config.yaml
n_layer: 12
d_model: 384
n_head: 3
n_kv_head: 3
head_dim: 128
d_mlp: 1536
vocab_size: 11341
activation: "tanh_gelu"
norm: "layernorm"
norm_place: "pre"
norm_eps: 1e-05
positions: "learned"
qk_norm: false
attn_scale: 0.0884
bias: "all"
tie_embeddings: true
parallel_block: false
init: "normal"
init_std_qkv: 0.0545
init_std_o: 0.0111
init_std_up: 0.0545
init_std_down: 0.00556
optimizer: "soap_variant"
lr: 0.00507
beta1: 0.95
beta2: 0.95
weight_decay: 0.092
lr_head: 0.00759
warmup_steps: 200
schedule: "wsd"
decay_fraction: 0.672
decay_shape: "linear"
final_lr_fraction: 0.1
batch_tokens: 131072
seq_len: 2048
doc_mask: false
train_tokens: 397100000
steps: 3030
dataset: "wikipedia_en"
Each number is 128 + 24 x the weight over its row's rms, rounded and kept within 0 to 255. Layers, rows and columns count from 0. The size above them is the row's rms in percent of the matrix's.

# layer 5 attention key, 384x384, rms 0.13, rows 336-371, columns 96-191
size [116 111 114 113 111 115 124 112 116 120 115 122 120 115 109 113 117 110 122 118 117 112 118 112 119 120 112 119 111 110 113 113 120 105 111 111]
[[130 132 136 119 120 146 132 117 147 154 144 139 121 108 128 117 144 124 152 101  95 153 137 150 101 139 130 141 113  93 110 127 138  96 150  74 133 104 134 127 140 173 155 131 119 157 139  83 119  96 111 117 127 163 132 104 152 164 101 120 125 179 148 123 156 135 117 123 102 125 161  92 182 155 108 130 186 122 120 127 159 134 125 129 140  82 146 112 145 155 161 104 155 126 129 115]
 [128 157 100 185 150 131 157  71 102 114 110 136 133 153 143 127 140 175 167 120 139 100 158  87 114 107 143 102  95  94 148 116 127 120  85 133 102 141 132 142 137  88 174 168 149  90  66 121  73  97 136 143 135  91 138 123  84 141 149 166 132 105 154 156 124 149  88 110 135 120 174 120 121 121  89 127 109 133 139  91 129 139  96 149 120  96 112 101 113 120 125 121 148 151 160  99]
 [148  98  95 134  84 159 134 136 114  99  95 114 130  91  93 116  99 104 182 159 154 138 153 154 122 131 143  96 132 117 156 152 141 151 104 132 140  94 106  83 130 150 129 157 116 103 108 169 115 149 130  93  95 158 120 140 103 157 171 135 139 118 123 135 138 155 140 126 110 135 128 142  77 125 137 119 135 137 106 143 157 114 106  90 168  95 134 114 125 123 111 125 106 121 149  84]
 [117 117 128 128 130 150 159 145 100 124 169  93 107 167 157 121 150 173 108 145 126 156 101 136 147 129  94  88 143 149 134 129 120 160 115 163 154 126 112 120 120 109 156 134 142 157 114 131 103  63 126 143 136 131 134  75 106 173 129 145 163 100 135 138 133 141 166 135 139 106 115 104 122 106 165 121 143 149 149  92 117 110 101 109 136 127  96 100 124 118 142 124  92 198 152 148]
 [149 155 178 112 154  96 158 153 126 130 110 107  82 150 135 153 130 119 176 136 125 104 136 116 134 125 105 125 139 131 113 142  98 146 144 149 115 154 122 174 107  96 123  91 130 132 164 184 131 109 155 173 125 159 104 124 160 164 120 166 149 124 139 151 123 170 119  96 153 132 140 140 116 101 102 128 141  93 189 126 141 129 122 169 109 158 131 149  89 109 147 121 113 187 114  90]
 [ 96 147 144 118 127  97 145 156 125 126 116 126  96  82 179 163 114 136 129 124 123 127  94 130 101 106  97 173 144  89 141 128 135 111 171 140 127 131 100 131 103 149 172 141  97  94  96 119 109 142 117  82 117 119 160 127 128 121 112 128 113  69 136 111 120 160 109 105 157 131 125 165  83 139 131 119 133 146  96 122 147 114 163 126 106  99 103 147  93 106  91 155 143  88 141 123]
 [145 126 114 134 153  45 157 142 152 145 127 110 148 128 125 100 175 134 134 121 151 125 154  74 134 183 120 185 143 125 126  95 132  95 131 136 103 124 139 132 140 126 139 123 117 151 136 109 122 130  96 143 137 102 123 113 137 127 117 115 192 169 122  96 131 150  98 139 108 148 110 163 173  87 157 124 133  89 124 147 103 172 156 173 143 192  97 153 125 106 125  95 154 101 174 134]
 [104 134 104 121 134 177 157 125 125  95 186 140 105 125 113 101 112 102 122 115  51 186 150 153 121 147 163  95 152 131  85 135 108 184 131 112 138 125 169 153 131 175 138 133 114 117 114 120 133 108  80 101 152 115 117 152 121 131 124 116 155 140 169 138 148 128 151  76 138 215 152 164 140 113 111 112 162  55 126 151 113 145 113 133  95 165 122 106 150 132 141 128 126 147 130 107]
 [174 124 151 132 113 126 105 125  81 130 126 140 111 129 109 153  99 156 156 146 169 190 146 162 126  92 105 150  91  74 158 161 117 153 126 178 138  96  72 140 105  91  96  90 128 107 113 143 113 140  98 159 120 180 155 143 101 128 136 142 136 115 168 106 112 126 121 121 123  99 142 120 112 157 132 124 124 164 184 152 106 117  95 116 138 165 125 122 167 134 147 138 148 133  95  90]
 [146 102 127 134 176 104 133 143 139 141 133 125 107 133 108 132 108 150 110 146 143 122 158 149 148 124 145 142 144 143 139 133 143 102 135 150 136 153 160 106 151 109 120 190 114 107  83 175 118 118 102 173  95 115 158 184 126 169 112 121  79 143 151 108 139 130 127 132 136 112 156 117 104 106 130 112 144  96 135 118 129 130 133 106 120 117 100 127 155 120 159  85 124 141 104 131]
 [104 117 118 120 150 164  66 161 116 124 113 159 163 115 135 138 149  95  85 152 130  91 125 155 129 135 106 120 157  99 113 156 129 118 170 144 145 149 122 104 145 143 162 131 142 125 129 109 104  96 159  95 137  80 123  83 128 134  75 117 180  99 170 106 159 156 145 155 111 101 137  99 163 163 111 115 128 113 156 125 128 106 114 150 136  83 102 131 130 153 145 116 120  95 139 140]
 [146 150 120 166  68  94 102 187 110  98 177 145 167  94 142 113 143 153 122 172 100  99 136 119 130  99 150 186 109 136 129  91 124  97 117  89 138 133 102 125 103 198  94 126 107 144 156 168 140 105 117 148 155 137 124 140 173 181 122  94 133 103 140 135 127 122 128 153 109 134 131 116 112  84 112  94 136 145 166 147 128 132  93 162  84 148  98 160 105 118 145 123  61  59  96 156]
 [155  91 111 152 138 109 163 103 129  87 115 122 118 139 108  97 120 158 155 106  99 146 134 106 134 116 177 156 132  83 136 153 166 131 168 141 150 120 104 109 127 149 159 117 157  89 108 125 131 115 152 119 124 121 160 166 116 123 146 140 155  58 107 130 136  97 154 127 128  93  86 146 161 136 130 123 116 113 113 139 138 118  95 128 125 131 134 110 104 143 156 144 168 128 126 106]
 [141 126 159  98 147 118 120  73 123 139 157 122 132 149 131 141 131 129 104 121  96 127 128 154 146  99 157 121 129 115 153 154 152 110 135  70 121  81 172 100 126 168 101 148 151 149 116 117 116  87 137 141 123 110 125 146 139 124 133 122 101 142 100 117 152 115 101 123 157 142 146 137  70 127 139 149 116  94 127 101 134  70 103 124 128 111 158 119 127 134 120 153 166 142  99 135]
 [137 134 109  93 146 138 124 134 132 152 130 159 114 150  97 116 160 143 132  95 148 127 141 110 143 167 153 147 142 162 115 156 117 151 159 142 121 116 145 108 141 139 114  92 128 148  99 149 112 142 158 117 121 131  86 126 167 146 121 113  92 118 147 130 115 160 152  89  82 178 148 110 179 146 146 145 105 128 124 161 120  75 136 154 167 117 162 108 111 159 149 153 166 146 172 116]
 [132 128 181 158 161 115 152 131 132 121 137 135 104 132 121 173 118 119 128 144 104 133 163 149 125  87  91 118 142 149 118 144 156 131 139 108 129 142 132 136 108 185 121  88 127 136 140 111 113 115 161 109 127 148 158 160 120 163 105 119 131  83 114  77 122 138 176  95 125 132 122 179 105 135 136 123 101 131 145 119 111 138 184  85 114 130  96 116 158  98 124 120 143 160 152 131]
 [132 103 143 109 131 134 133 112 134 156 162 133 134 128 162 110 139  99 112 126 139 169 140 134 168 123  79 110 101  86 151 146 155 124  88 180 165 136  95 116 135  83 125 150 102 129 111 109 145 101 100  75 123 152 123  85 156 124 119 106 119 106 110 172 145 113 156 114 134  86 154  96 124 151 145 103 104 117 124 106 135  81 139 104 178 135 136 109 130 135 121 107  85  82  70 142]
 [141 134 108 147 122  92 163  54 147 169 126 128 161 136 117 109 120 115  87 153 125 145 128  80 145 131 118  91 164 119 153 144 120 107 134 141 120 120 161  85  89 134  96 116 101 138 142 156 137 133 168 102 136 121 166  87 101  94 121 132 144 136 129 143 129 110 120 125 107 134 138 151 102 122 124 152  86  92 146 162 104 115 124 128  95 146 144 142  89  98  98 139 114 110 136 119]
 [ 90 135 151 137 121 153 122 118 104 145 168 134 125  93 101 114 156 125  88 157 110  83 150 145 180 144 116 129  94 121 141 138 134 134 124 119 147 131  99 130 100 102  85 124 137 128 171 166 178 145 126 195 139  72 102 136 107  74 164 104  81  98 127 106 168 116 167  99 162 140 105 116 133 133  98 145 137 129 142 149  53 152 134 124 107 113 122  84 165 154 143 122 104 108 168 128]
 [154 142 111 185 114 147 129 103 139 158 118 132 118 145 158 129 125 166 117 102 103 119 118  92 107 126 101 131 162 127 117 129 139 136 148 143 128 109 125 120 136 167 137 150  91  92 126 108  98 118 168 157 139 114 173  70 117 154 150 139  57 168 123 151 112 166 121 142 131 121 101  59 115 123 104 155 110  78 113 135 184 123 124 124 149 127 137 135 136 154 178 142 142 143  91 183]
 [110 145 112 123 128 134 136 139 145 104 115 136 119 138  87 181 161 128 170 133 132 140 124 108 155 144 129 134 107 117 192 131 110 140 122 115 137 141 114  81 150  97 139 121  81 121 143  95 169 136 148 140 139 113 123 119  97  88  94 159 110 133 164 159 140 146 151 152 129 101 131 124 157 123 143 136 145 118 129 100 124 130 110 111 137 158 141 115 150 115 146 120  89 131 161  75]
 [132 123  86 145 124 128 142 110 137 132 139 155 133  73 119 118 123 166 173  80 117 125 129 121 120 113 109 112 119 134 107 126 140 101 130 156 151 124 101 103  65 136 125 161 124  95 107 159  90  97 170  87 102  90 118 126  91  88 158 141 153 153 117 167 117 103 150 109  93 129 138 136 153 137 135 137 150 164 156 138 115 143 137 112 106 160 165 126  85 130 148 131 126 158 169 147]
 [164 141 133 111 132 153 147 128 140 180 138 112 154  95 115 176  96 125 158 117 124 122  92 106 152 146 106 114 112 180  83 100 152 134 120 123 131 116 129 105  93  62 111 141 145 123 128  57 158 101 133 155 137 175 108 161 135 156 148 122 145 142 106 124 170 124 124 112 120 140 150 140 130  81 108 128 108 131  74 111 141 163 140 113 104 147 150 121 145 168 102 146 115 133 128 142]
 [106 126 126 144 123 137 122 169 105 144 120  93 142 120 101 125 129 120  81 136 164 149  88  90 127 130 131 115 147 124  59  88 104 121 104 145 118 137 107 150 100  93 143 171 148  96 113 125 106 152 157 133 207 141 127 138 132 109  80  78 134 134 106 132 135 111 184 152 135 121 115 137 113  74 128 115 132 111 134 123 142 134  95 126 143 144 122  76 100 109 147  79 164 133 157 168]
 [135  97 122  85 183 164 116 115 128 136 114  88 115 141  90  71 138 127  93 144 156 127 141 133 133  98 114 138 112  55 119 121 125 156 132  81 157 146 104 125 113 123 100  97 122 120 121 106 138 113  91 118 136  90 138 102 153 106  59 118 119 134 118 141 141 121 148 144 119 102 158 142  99 126 147 148 161 107 143 116 135 181 126  98 133 122 132 134  85 147 131 146 114 142 119  77]
 [123  95 113 164 127 116  86 146 153 142 104 146 120 106 153 154 123 107 104 180 104 128 119 164 155  97 159 115 151 121 109 131 120 134 126 201 122  89 121 140 121  96 136 128 112 132 134 166 147 120 139 124  75 124 120 124 146 103 184 118 117 172 100 132 136 136 102 108 103  71 115 145 148 103 118 117 146 132  78 114 153 142 120  83 113 156 111 139 120 115 160 150 201 132 141 153]
 [145 118 105 150 142 155 104 111 139 131 139 141 113 151 116 126 124  96 173 155  94 160  89  90 128 151 127 120 149 103 139 143 155 115 139 128  90 107 133 127 114  65 170 158  93 137 111 112 136  98 134 133 151  94 129 130 131 132 159 106  95 155 112 123 140 123 150 105 127 115 143 165 162  62 112 133 115 118  64 158 184 137 121 124 110  86 109 130 153  90 145 130 117 119 162  90]
 [102 109 142 132 152 164 131 146  95 140 142 160 165 137 119 104 105 138 102 140  99 148 148 161 140 115 109 140  65 141 162 125 156 108 150 132 135  94 117 138 149 115 155 111  94 126 120 131 104 101 135 148 107 152 119 122 106 104 109 150 118  67 138 109 167 164 128 104 113 154 118 124 118 137 144 134  82 111  96 152 156 137 129 153 138  97 131 169  97 138 142  59 108 157 115 127]
 [116 124 153 180 169 141 136 108 106 121 159 117 120 135 159 180 118 110 119 164 109 126  93 108 179 126 136 109 143 129 135  94 148 133 139 136 106 110 130  79 154 137 151 174 111 124 208 115 148 143 127 127 115 130  71 133 126 154 126 154 162 123 166 103 104 163  91 120 127 113 155 140 164 125 121 137 132 120 145 117 133  87  85 150 133 152 117  83  81 149 138 148 104  81 119 123]
 [140 128 116  93 144  91 123 106 174 147 164  82 123 108 140 164 132 136 126  79 151 108 124 131 133 143 144 120 130 124 171 107 128 107 133  99 153 146 123 107 151 132 147 164 100 103 104 108 123 142 127 134 114 110 105 123 146  88 175 120 144 142 152 116 115  90  86 123 153 150 142 108 140  79 122 137 158 138 165  94 113 170 131  98 114 128 107  67 121 106 114 103 145 141 119 110]
 [116 117 139 114 148 130 153  82 142 124 135 117 157  96 150 124 130 129 137 116 133 117 139 111 129 141  75 117 146 160 135 148 136 139 118 164 119 133  59 108 125 138 131 144 130 128 162 113 131 121  92 144 156 114 147 149 115 138 117 137 163 119 139 135 143  91 115  81 133 105  85 106 118 110 199  99 130 132 164 141 109 115 172 134 159 138 113 169 118 130 143 133 124 107 124 141]
 [172 121 145 145 125 165 134 152 106 170  99 123 140 164 140 161  99 139 151 148 125 111  94 119 138 121 106 140 124 129 116 192 115 157  78 143 182 119  89 129 123 134 103 124 123 129 115  87 139 144 102 100 150 145 147 123  99 158 102 114 115 116 132 121 126  74 122 114 119 144  93 126 119  97 133 102 151 122 125  99 140 150 159 143 115 125 124 140 168 172 154  95  99 119 121 140]
 [151 134 134 141 105 113 173  94 114  96 135 133 150 131 101 119 143 104 138 115 121 144 107 181 124 144 107 108 148 126 120 137 128  84 153 120  81 124 117 122 109 100 122 148 148 148 157 125 132 166 132 111  76 162 151 150  87 129 167 102 135 130 133 156 110 123 134 127 133 164 151 111 103 147 141 142 108 148 117 127 104 162  98  80 133 110  85 122 105 104  91  72 116 107 134 175]
 [ 96  87 137 148 145 104  75  97 123 118 146 119 155  91 143 160 110 124 131  97 166 122 174 161 120 133 129 143 111 143 131 145 147 122 136 108 101 136 102 118 122 145 109 118 109 126 137 104 126 102 107 133 107 153 142 103 121 140 134 150  90 111 168 124 135 155 140 114 142 145 140 143 123 139 123 122 142  91 156 115 120 137 110 136 132  99 105 164 168 127 154 104 155  94 153 145]
 [141 135 143 141 158 154 106 149 139 112 126 138 112 114  71 129 168 152 161 120 141 129 125 144 108 121 127 133 132 108 135 116 124 174 125 143 139 115  94  99  83 161  99 126 122 131 120 149 157 132 108 135 124  98 148 154  88 139 130 141 123 134 137 113 133  78 117 146 154 121 135 164 129 159 143 119 104 147 139 128 148 122 130 158 124 122 134 143 152 154 112 117 161 148 112 154]
 [109 109 165 141 125 164  98 178 138 142 148  90 105 147 208 152 138 122 100 131 121 143 105 168 163 157 122 129 184  94 143 151 128  94 102 132 118 121 127  48 156 143 141 156 118  91 172  87 142 122 156 138 115 171 153 117 136 119 120 108 143  85 155 139 131  88 121 122 135 140 100 163 107 163 137 115 146 125 132 143 107  97 121 155 139 160 149 137 164 127 122 126 151 157 118 135]]
# layer 5 attention query, 384x384, rms 0.126, rows 337-372, columns 96-191
size [103 102 102 109 108 113 105 111 111 107 113 109 105 104 104 110 103 105 107 110 105 106 106 110 110 104 116 106 103 105 106 110 105 104 103 107]
[[134 150 101 160 113 124 138  96  85 158 123 101 130 154  98  91 169 152 177 115 160 110 194 138 106 154 141  93 123 120 164 113 111 149  92 128 139 146 115 104 135 146 157 119 125 107 164  87 141 102 163 109 128 107 152 142 131  91 121  97 160 128 125 176 164 135 171 104 164 123 158 138 129 132 106 139 149 120 177 144 131 162 117 141 147 120 154  97  71 100 148 148 111 138 132 155]
 [121 139  95 138  99 127 106 141 148 106 129 160 139  69 124 128 142 127 157 159 157  96 122 132 117 140 116 111 137 135 140 154 156 153 155 125  99 113 141 137 151 131 105 124 118 155 117 127 124 119 154 108  80 136 144 115 132 147 121 148 124  81 126 137 126 110 117 137 148 106 157 168 115 160  88 110 116 148 120 119 168 132 144 130 142 159 116  96 115 184 111 107 150 169 114  92]
 [116 122 113 143 136 185 147 128 127  87 137 130 121 128 143 111 165 141 152 169  91 133 157 123 154 124 108  58 147 140 144  96 177 128  91 155  98 122 106 137 127 135 146 117 140 121 154 140 144 149 160 122 122 142 146 104 121 146 117 157 105 108 151 175 152 134 148 141 131 116 181 144 126 146 122 116  99 117 141 131 153 122 151 138 141  93  93 146 140 113 108 123 119 166 118 172]
 [156 128 123 154 123 108  97 148 170 112 124 147 133 160 135 119 128  77 103 110 143 102 143 133 162 136 136 118 133 109  99 129 134 115 142  89 146 123 101 142 117 115 128  98 138 155 145 139 120 140 123 126 112 145 125 115 132  77 124 161 109 123 164 158 107 120 125 117 119 125 139 123 109 121 116 112  88 124 138 103 157 117 105 153 145  99 141 116 109 111  90 121 126 194 116 119]
 [133 169 156 156 106 153 111 119 129 176 131 137 130 142 161 160 132 124 145 174 159 133 178 118 121 157 133 149 123 114  77 139 134 176 165 116 120 133  95 130 125 175 130 140 136 101  72  71 137 162 123 138 108 115 115 107  81 134 136 121 134 109 122 112 106 118 117 111 144 140 150  71 117 125 111 140 136 159 118 144 140 135 163  83 117 150 125 109 123 148 159 104 142 127 109 108]
 [137 130 115 155  87  97 119 100 149  77 117 128 135 134 101 126 130 118  97 130 141 172 169  87 118 115  93 125  89 143  98 107 144  90 150  98 118 114 138 151 143 161 124 144 123 131 131 133 164 149  85 114 117  65 101 141 122 183 168 129 111 132 101 112 135 140 109 149 121 154 135 180 165 144 115 120 149 117 172 160 122 113 133 103 149 113 153 137 127 119  73 140 135 141 124 128]
 [115  94 138 116 135 117 124 137 134 117 139 118 106 137 115 153 107 156 110 110  73 141 122 157  93  66 142  93 130 143 115 166 121 138  98 153 174 145 173 108 128 140 189 110 126 152 130 130 105 148  83 137 101 121 130 148 111  76 159  94 144 120 146 143 133 147 109 101  87 143 117 127 129 130 154 150 110  97 143 136 120 128  78 129 106 177 123 146 181 118 156 102 128 114  94 140]
 [119 106 157 135 118 119  70 105 111 110 122 124 153 158 130 121 131 132 140 120 143 154 139 128 137  65 109 104 113  78 161  75 128 160 143 115 114 127  86 117 124 109 131 158 111 131 137 135 130 107 143 137 131 159 141 126  91 120 146 130 146 116 141 138 165  87 143 126 135 115 150 138 131 160 120  85 122 118 144 130 119  98 135 144 109 122 124 135 133 120 125 137 119  95 111  85]
 [153 101 127 112 138  84 139 105 154 133 128 155 111 123 134 111 156  99 102 120 117 121 149 134 130 142 119 150 135 155 159 138 129  76  91 119 162 148 132 117 156 177 122 122 137 100 104 157 111 127 157 140 121  79 161 142 147 129 140 122  97  85 106 133 122 166 127 120 119  74 137 108 121  83 145 156 140  64 139 143 112  97 168 148 120 143 151 147 112 155 111 124 125 139 108 120]
 [132 121 126 139 120 124 111 118 116 100 154 103 102 127 105 142 120  78 149 111 114  85 122 116 133  79 100 134 158 113 144 138 132  76 134 123 118 138 111 122 152 105 150 122  83 141 118 120 127 101 125 107 147  96 114 140 101 161  75 118 130 101 142  95  96 143 142 146 165 100  86 109 138 121 127 125 132  81 107  69 135 115 130 110 154 121 105 122 129 156 143 143 105 160 165 135]
 [156 113  92 127 155 117 106 125 178 124 138 174 122 102 124 143 136 162 108 142  81 122 162 136 158 102 128 124 158 116 154 141 136 101 176 119 112 112  93 136 139 136 175 159 132 152 125 165 161 159  91 139 189 107 107 123 119 128 136 129  93 120 120 106 132 123 122 128 116 125  66 105 115 116  99 118 115 170 126 144 135 131  70 129 166 164 149 137 121 123 110 140 145 114 115 132]
 [119 137 169 137 130 119 144 108 136 104 125 143 117 128 155 157  87 129 109 121  91 154 133 118 152 156 143 132 122 110 135 120 132 109 157 145 131 135 114 109 141 111 148 116 115 133 153 150  91  68 135  97 120 114 105 167 135 127 131 166 149 113 128 149 123 115 137 126 114 127  92  68 167 161 115 133 130 143 107 121  96 158 115  87 113 134 114 106  75  76 182  99 170 128 154 131]
 [130 129 140 149 120  87  98 126 119 175 205 132 132 137 187 112 166 113 109 122 135 125 139 117 113 122 116 130  79 110 125 131 177 101 123 132 140 105 134 133 172 140 106 100 128 162 121 131 117 127 115  96  95 121 149 150 118 123  91 102 147  87 106  97 124 117 118 135 135 122  95 182 136  99 135 146 122 104 117 142 161 114 147 141 124 114 129 111 133 134 136 131 140 143 134 108]
 [118  98 153 123 103  86 122  77 147 146 144 144  98 173 109 145  89 131 112 106 136 104 120 132 136 115 125  93 118 131 117 160 109 171 155  93 140 142 172 136 139 156 121 104 135 150 130 144 159 153 148 120 115  90 101 138 156 132 136 166  91 147  96 135 115 165 102 104 106 123  94 122 140 140 115 130 140 100 121 157 115  91 103 127 173 117 123 175 162 124  94 145 131 108 154 149]
 [177  99 148 167 124 139 157 138  86 158 125  91 152 140 148 120  99 179 157 185 138  73 124 150 148  97 106 113 124 147 139 114 161 143 129  97 184 153 144 144 121 152 115 123  77 126 147 102 101 114 137 102 120 160 156 112 111 150 126 129 164 122 154 123 113 130 130 102 114 154 179 158  75 135 140 144 114 105 131  91 128 147 110 106 125 166 171 154 166  75 105 144 148 144 126 121]
 [147 101 133  97 200 154 141  90 100 171  97 130 141 105 128 107 174 132 151 161  77 151 114  83 171 125 103  76 127 185 110  96 150 129 129 142 129 115  75 140 143 120 109 180  86 109 150 104 137 148 101 129 139 141 159  99 117  92 108 142 122 127 117 130 126 118  96 113 134  96 159 142 121 143 125 123 120  89 123  70 149  93 148 124 132 147 145 139 128 120 141 156 110 106 151 136]
 [ 77 109 113 132  47 138 116 105 119 113 143 155 129 117 129  94  89 131 114 161 126 175 135 132 130 142 118 121 122 123 165 132  94 101 113 162 142 142 115 105  74 144 137 121 131 130  90 141 115 151 142 145 149  87 126 189 134  95  96 122 125  77  95 134 122 134 137 111 146 130 111 150 126 146 108 132 129 128 185 122 123 120 117 102  98  93 123 167 105 139 146 100 162 138 118 109]
 [124 159 161 141 143 129 136 111  72 127 122 128 150  72 105  93  72 159  85 144 112 120  95 148 160 146 131 121 151 134 129 174 138 136 124 134 173  78 140 135 112 148 145 168 121 102 157 140 160 128 141 134 145 103 114 155 107 131 117 133 104 163 155 140 156  84 133 114 130 119  95 112 104 112 129 146 100 119 180 128 130 144 142 122 137 132 103 118 112 112  89  97 119  91 162 129]
 [162 118 131 101 155 144 114 136 162 157 116 140 141 110 139 145 135 138 111 109 106 127 141 111 132 142  74 117 144 140 137  90 146 101 137 150 122 102 136 118 152 128 118 132 101 112 132 121 109 131 178 129 150 121  72 120 164 157 141 175 107  83 122 134  94 167 127 114 144 151 115 126 108 183 122 132 108  87 111 135 152 108 144  85 124 127 155  88 127 156 158 131 122 153 110 145]
 [ 84 146 110 148 117 147 120 133 132 103 114 136 137 120  98 132 147 159 138 121 113 113 117 152 124 103  90 105 137 154 116 158 150 142  98 111 180 128 119 104 119 108 113 105 169 123  83 109 118 145 125 140  84 129 165 123 126 128 140 148 141 104 158 145 150 172 159 146 127 100 125 108 169 137 158 123 115 169 114 106 114 138 122 154 144 154 179 161 173 161 126  99  76 115 123 143]
 [134 128  97 139 101 118 127 119 119 142 158 154 134  49 143 125 134 113 147  88 104 149 124 117 158 138  89 124 117 161  97 103  89 139 144 115 154 176 104 136 108 123 137 130 157  91 127 153 146 115 145 110 141 111 129 137  64  79 145 144 139 140 162 108 120 107 135 129 100 116 100 132 106 150 115 121 105 152 121 110  93 151 116 155 132 125 158 146 114 178 140 133 175 146 124  94]
 [147 132 115  92 124 154 151 156 121 133 102 116 120  95 120 129 124 132 145 136 136  95 138 107 106 111 117 149 109 179 100  64 140 134  95 154 121 128 163 141 117 127  78 130 123 144 128 112 128 134 156 161 130 170 156 179 126 154 190 108 141 181 110 143 153 153 123 130  86 127 140 152 110 110 124 142 107 159 127 165 131 129 133 148 118  90  98 132 125 125 109 143 137  74 130 171]
 [135 114 137 134 140 125 148 145 119 138 104 146 157 148 135 124 119 139 123 131 157 139 101 108 133  83 141 103  99 122 141  84 140  90 119 112 149 157 154 156 136  71 123 150 137  70 155 100 154 158 110 142 119 139 142 139 112 123 122  95 146 107 145 187 143 163 122 118 117  97 123 132 119 137 172 106 144 128  93  85 124 166 133 183 117 159 134  83 118 119 135 117 120 128  92 161]
 [129  81 135 135 135 131 175  96 106  94 120 143 131 117 123 129 111  67 110 128 157 127 109 119 155 116  92 104 125 139 102 174  85 143 150 127 163 149 123 124 105 114 109 121 138 121 152 115  91 112  93 120 130 110 154 144 108 142  77 124  99  91 140 133 141 139 103  88 151 135 171  70 141  46 113 144 134  98 125 157 114  84 130  75 128 106 121 158 113 142 111 159 167 159 136 160]
 [ 85 109 143 119 138 141  99 101 112 116 136 146 132 110 102 114 126 116 152 138 147 112 123 158 119 111 147 139 160 159  78 119 112 119 114 141  97 130  89 135 105 121 110 129 132 142 140 181 137 176 141 126 134 100 132  80 155 140 106 157 101 191  96 178 151 119 168 148 112  48 117 131 136 155 131 162 134 135 125 125 136 100 130  90 124 201 120 129 132  89 154 130 171 130 128 107]
 [102 126 134 174 122  72 155  68 138 150 141 131 101 133 142  91 140  82 200  95 127 114 104 120  80  95 160 132 147 104 138 140 118 113 146 142 162 156 150 125 133  80 151 150 157 168 129  95  87 159 160 151 123 133 105 127 128 150 122 127 115 125  98 119 126 116 166  97 108  71 153 123 169 113 126 128 135 122 144 143 130 120 121 151 162 118 162 122  82 101 160 113 119 128  84 112]
 [146 119 145 118 148 154  87 166 103 160 161 148 156 171  86 185  94 106 106 129 117  87 144 139 127 135 100 137 102 146 144 127 103 105 153 176 120  84  92 125 110 106 118 138 102 137 103 129  89  97 152 157 122 105 147 149 104 133 130 119 127 132 122  98 133 128 103 141 134 128 140 135 130 128 131 137 102 115 152  76 135 112 121 122 148 134 124 139  86 144 113 120 107 130 124 149]
 [131 123 122 141 130 138 108 105 147 130 146 102 160 148 126 146 175 123 103 144  97 129 110 135 161 116 139 132 150 123 142 168 158 159 112  83 148 115 101 160 141  83 147 147 155 109 117 126 152 103 156  98 145  77 103 143 132 174 136 137 153  99  90  82 126 179 132 115 136 103 144 121 164 113 104 143 110 161 104 129 113 140 157 112 150 156 147 117 136 200  97 125 114 116 107  92]
 [129 132  95 111 142 136 129 119  82 152 175  60 136 119 135  90 133 134 128  93 108 133 118 133  94 132  95 130 161 118 142 103 138 106 112 117 103 154 127 163 172 173 175 170 132 126 168 112 119 124 108 116 111 110 152 103 109  92 110 153 112 128 109  88 133 136 137 108 175 107 148 118 142 127 102 138 114 138 136 114 135 178 140 104 131 151 144  99 133 169 119 120 123 178  83 158]
 [ 90 133 102 102 139 147 132 140 142 111 139 130 145 116 132  73 112 149 145  90 105 116 120 140 130 151 115 128 152 137 118 148 142 184 106 123  96 137 114 136 148 105 171 163 103 132 167 117  94 123 108  95 181  85 157 138 103 132  75 155 145 152 109 165 133  93 126 109 153 145 120 110 100 149 244 106 128  92 155 128 131 118 135 106 175 117  90 151 127 133 136 113 111 122 138 121]
 [186 152 125 125 179 152 134  91  71 147 140 138 129 168 153 143 135 128 152 146 116 127 130 134 146 130 140 147 128  91 142 138 124 102 125 128 154 137 153 120 118 154  87 102 135 104 138 155 139 153 153  90 112  99 176  98  98 136 139 133 100 148 176 131 152 109 149 167 135 114 112 124 100  88 147  77 107 116  79 128 133 128 115 111 144  92 132 108 155 124 118 121  78  94  84 137]
 [144 148 154 152 130 104 159 131  97 114 143 134  92 149 163 147 135 151 134 154 148 139 147 143  66 106 137 153 140 148 106  99  89  95 121 124 111 113 115 145 127 114  95 125 106 121 131 120 130 125 154  93 114 138 165 139 141 127 134 121 154 136 124 119 119 116 131 154 107 132 167  97 139 133 109 109  86 117 106 154 152 168 141 115 106 122 105 157  93 135 123 143 106 104 104 139]
 [148 123 130 126  86 115 103 129 122 146 121 125  94 122 129 144  49 136 112 105 148 157 110 153 137 108  73  94  92 148 110  92 120 162  98 131 112 144 158 123 116 105 122 125 132 104 107 130 157 119 134 135 120 165 116 106 126 141  82 145 129 107 123 121 136 167  74 103 152 151 148 139 123 102 168 136 122 117 113 166 105 108 113 111 143 122 128 114 126 146 158 144 146 118 170 169]
 [ 75 124 129 163 153 140  87 132 137  94 141 113 145 138 116 152 126 157 154 134 148 124 121 134  98 102  79 105 103 127 145 136 114 134 123 171 135 143 100 124 126 145 126 141 116 153 158 130 136 134 127 120 128 116 111 218 119 124 159 149 122 116 118 140 145 115 112 144  84 113 165 108 113 154 179 124  94 120 143  99 104  71 170 140 159 126  78  92 158 149 105 148 150 106 154 145]
 [150 106 125 143 109 104 103 177 122 155 152 103 124 129 132 125  95 118 182 121  96 161 120 120 168 119 162 125 151 155 173 131 130  98  87 159  95 108 100  79 165 146 144 121  74 124 148 138 112 147 112 151  83 124 125 102 137 130  91 163 142  96 129 125 153 133  76 156 141 132 104 137  92 153 137  97 118 141 124 144 153 158 128 115 124 124 168 135 145 110 164 121 157 107 118 150]
 [118 115 154 107 128 141 186 137 114 136 141 113  93  84 162 115 130 142 157 147 145 122 124 137 134 109 161 163 150 117 124 143 150 107 114 110 110 155  98 125  86 142 117 136 141 127 136 112 147  71 122 109 107 177 119 122 102 110 165 118 117 137 155 141 114 166 151 117 173 139 143 128 110 117 109 149 151 131 114 116 100 151 110 126 116 112 159 114 129 131 126 127  59 117  89 105]]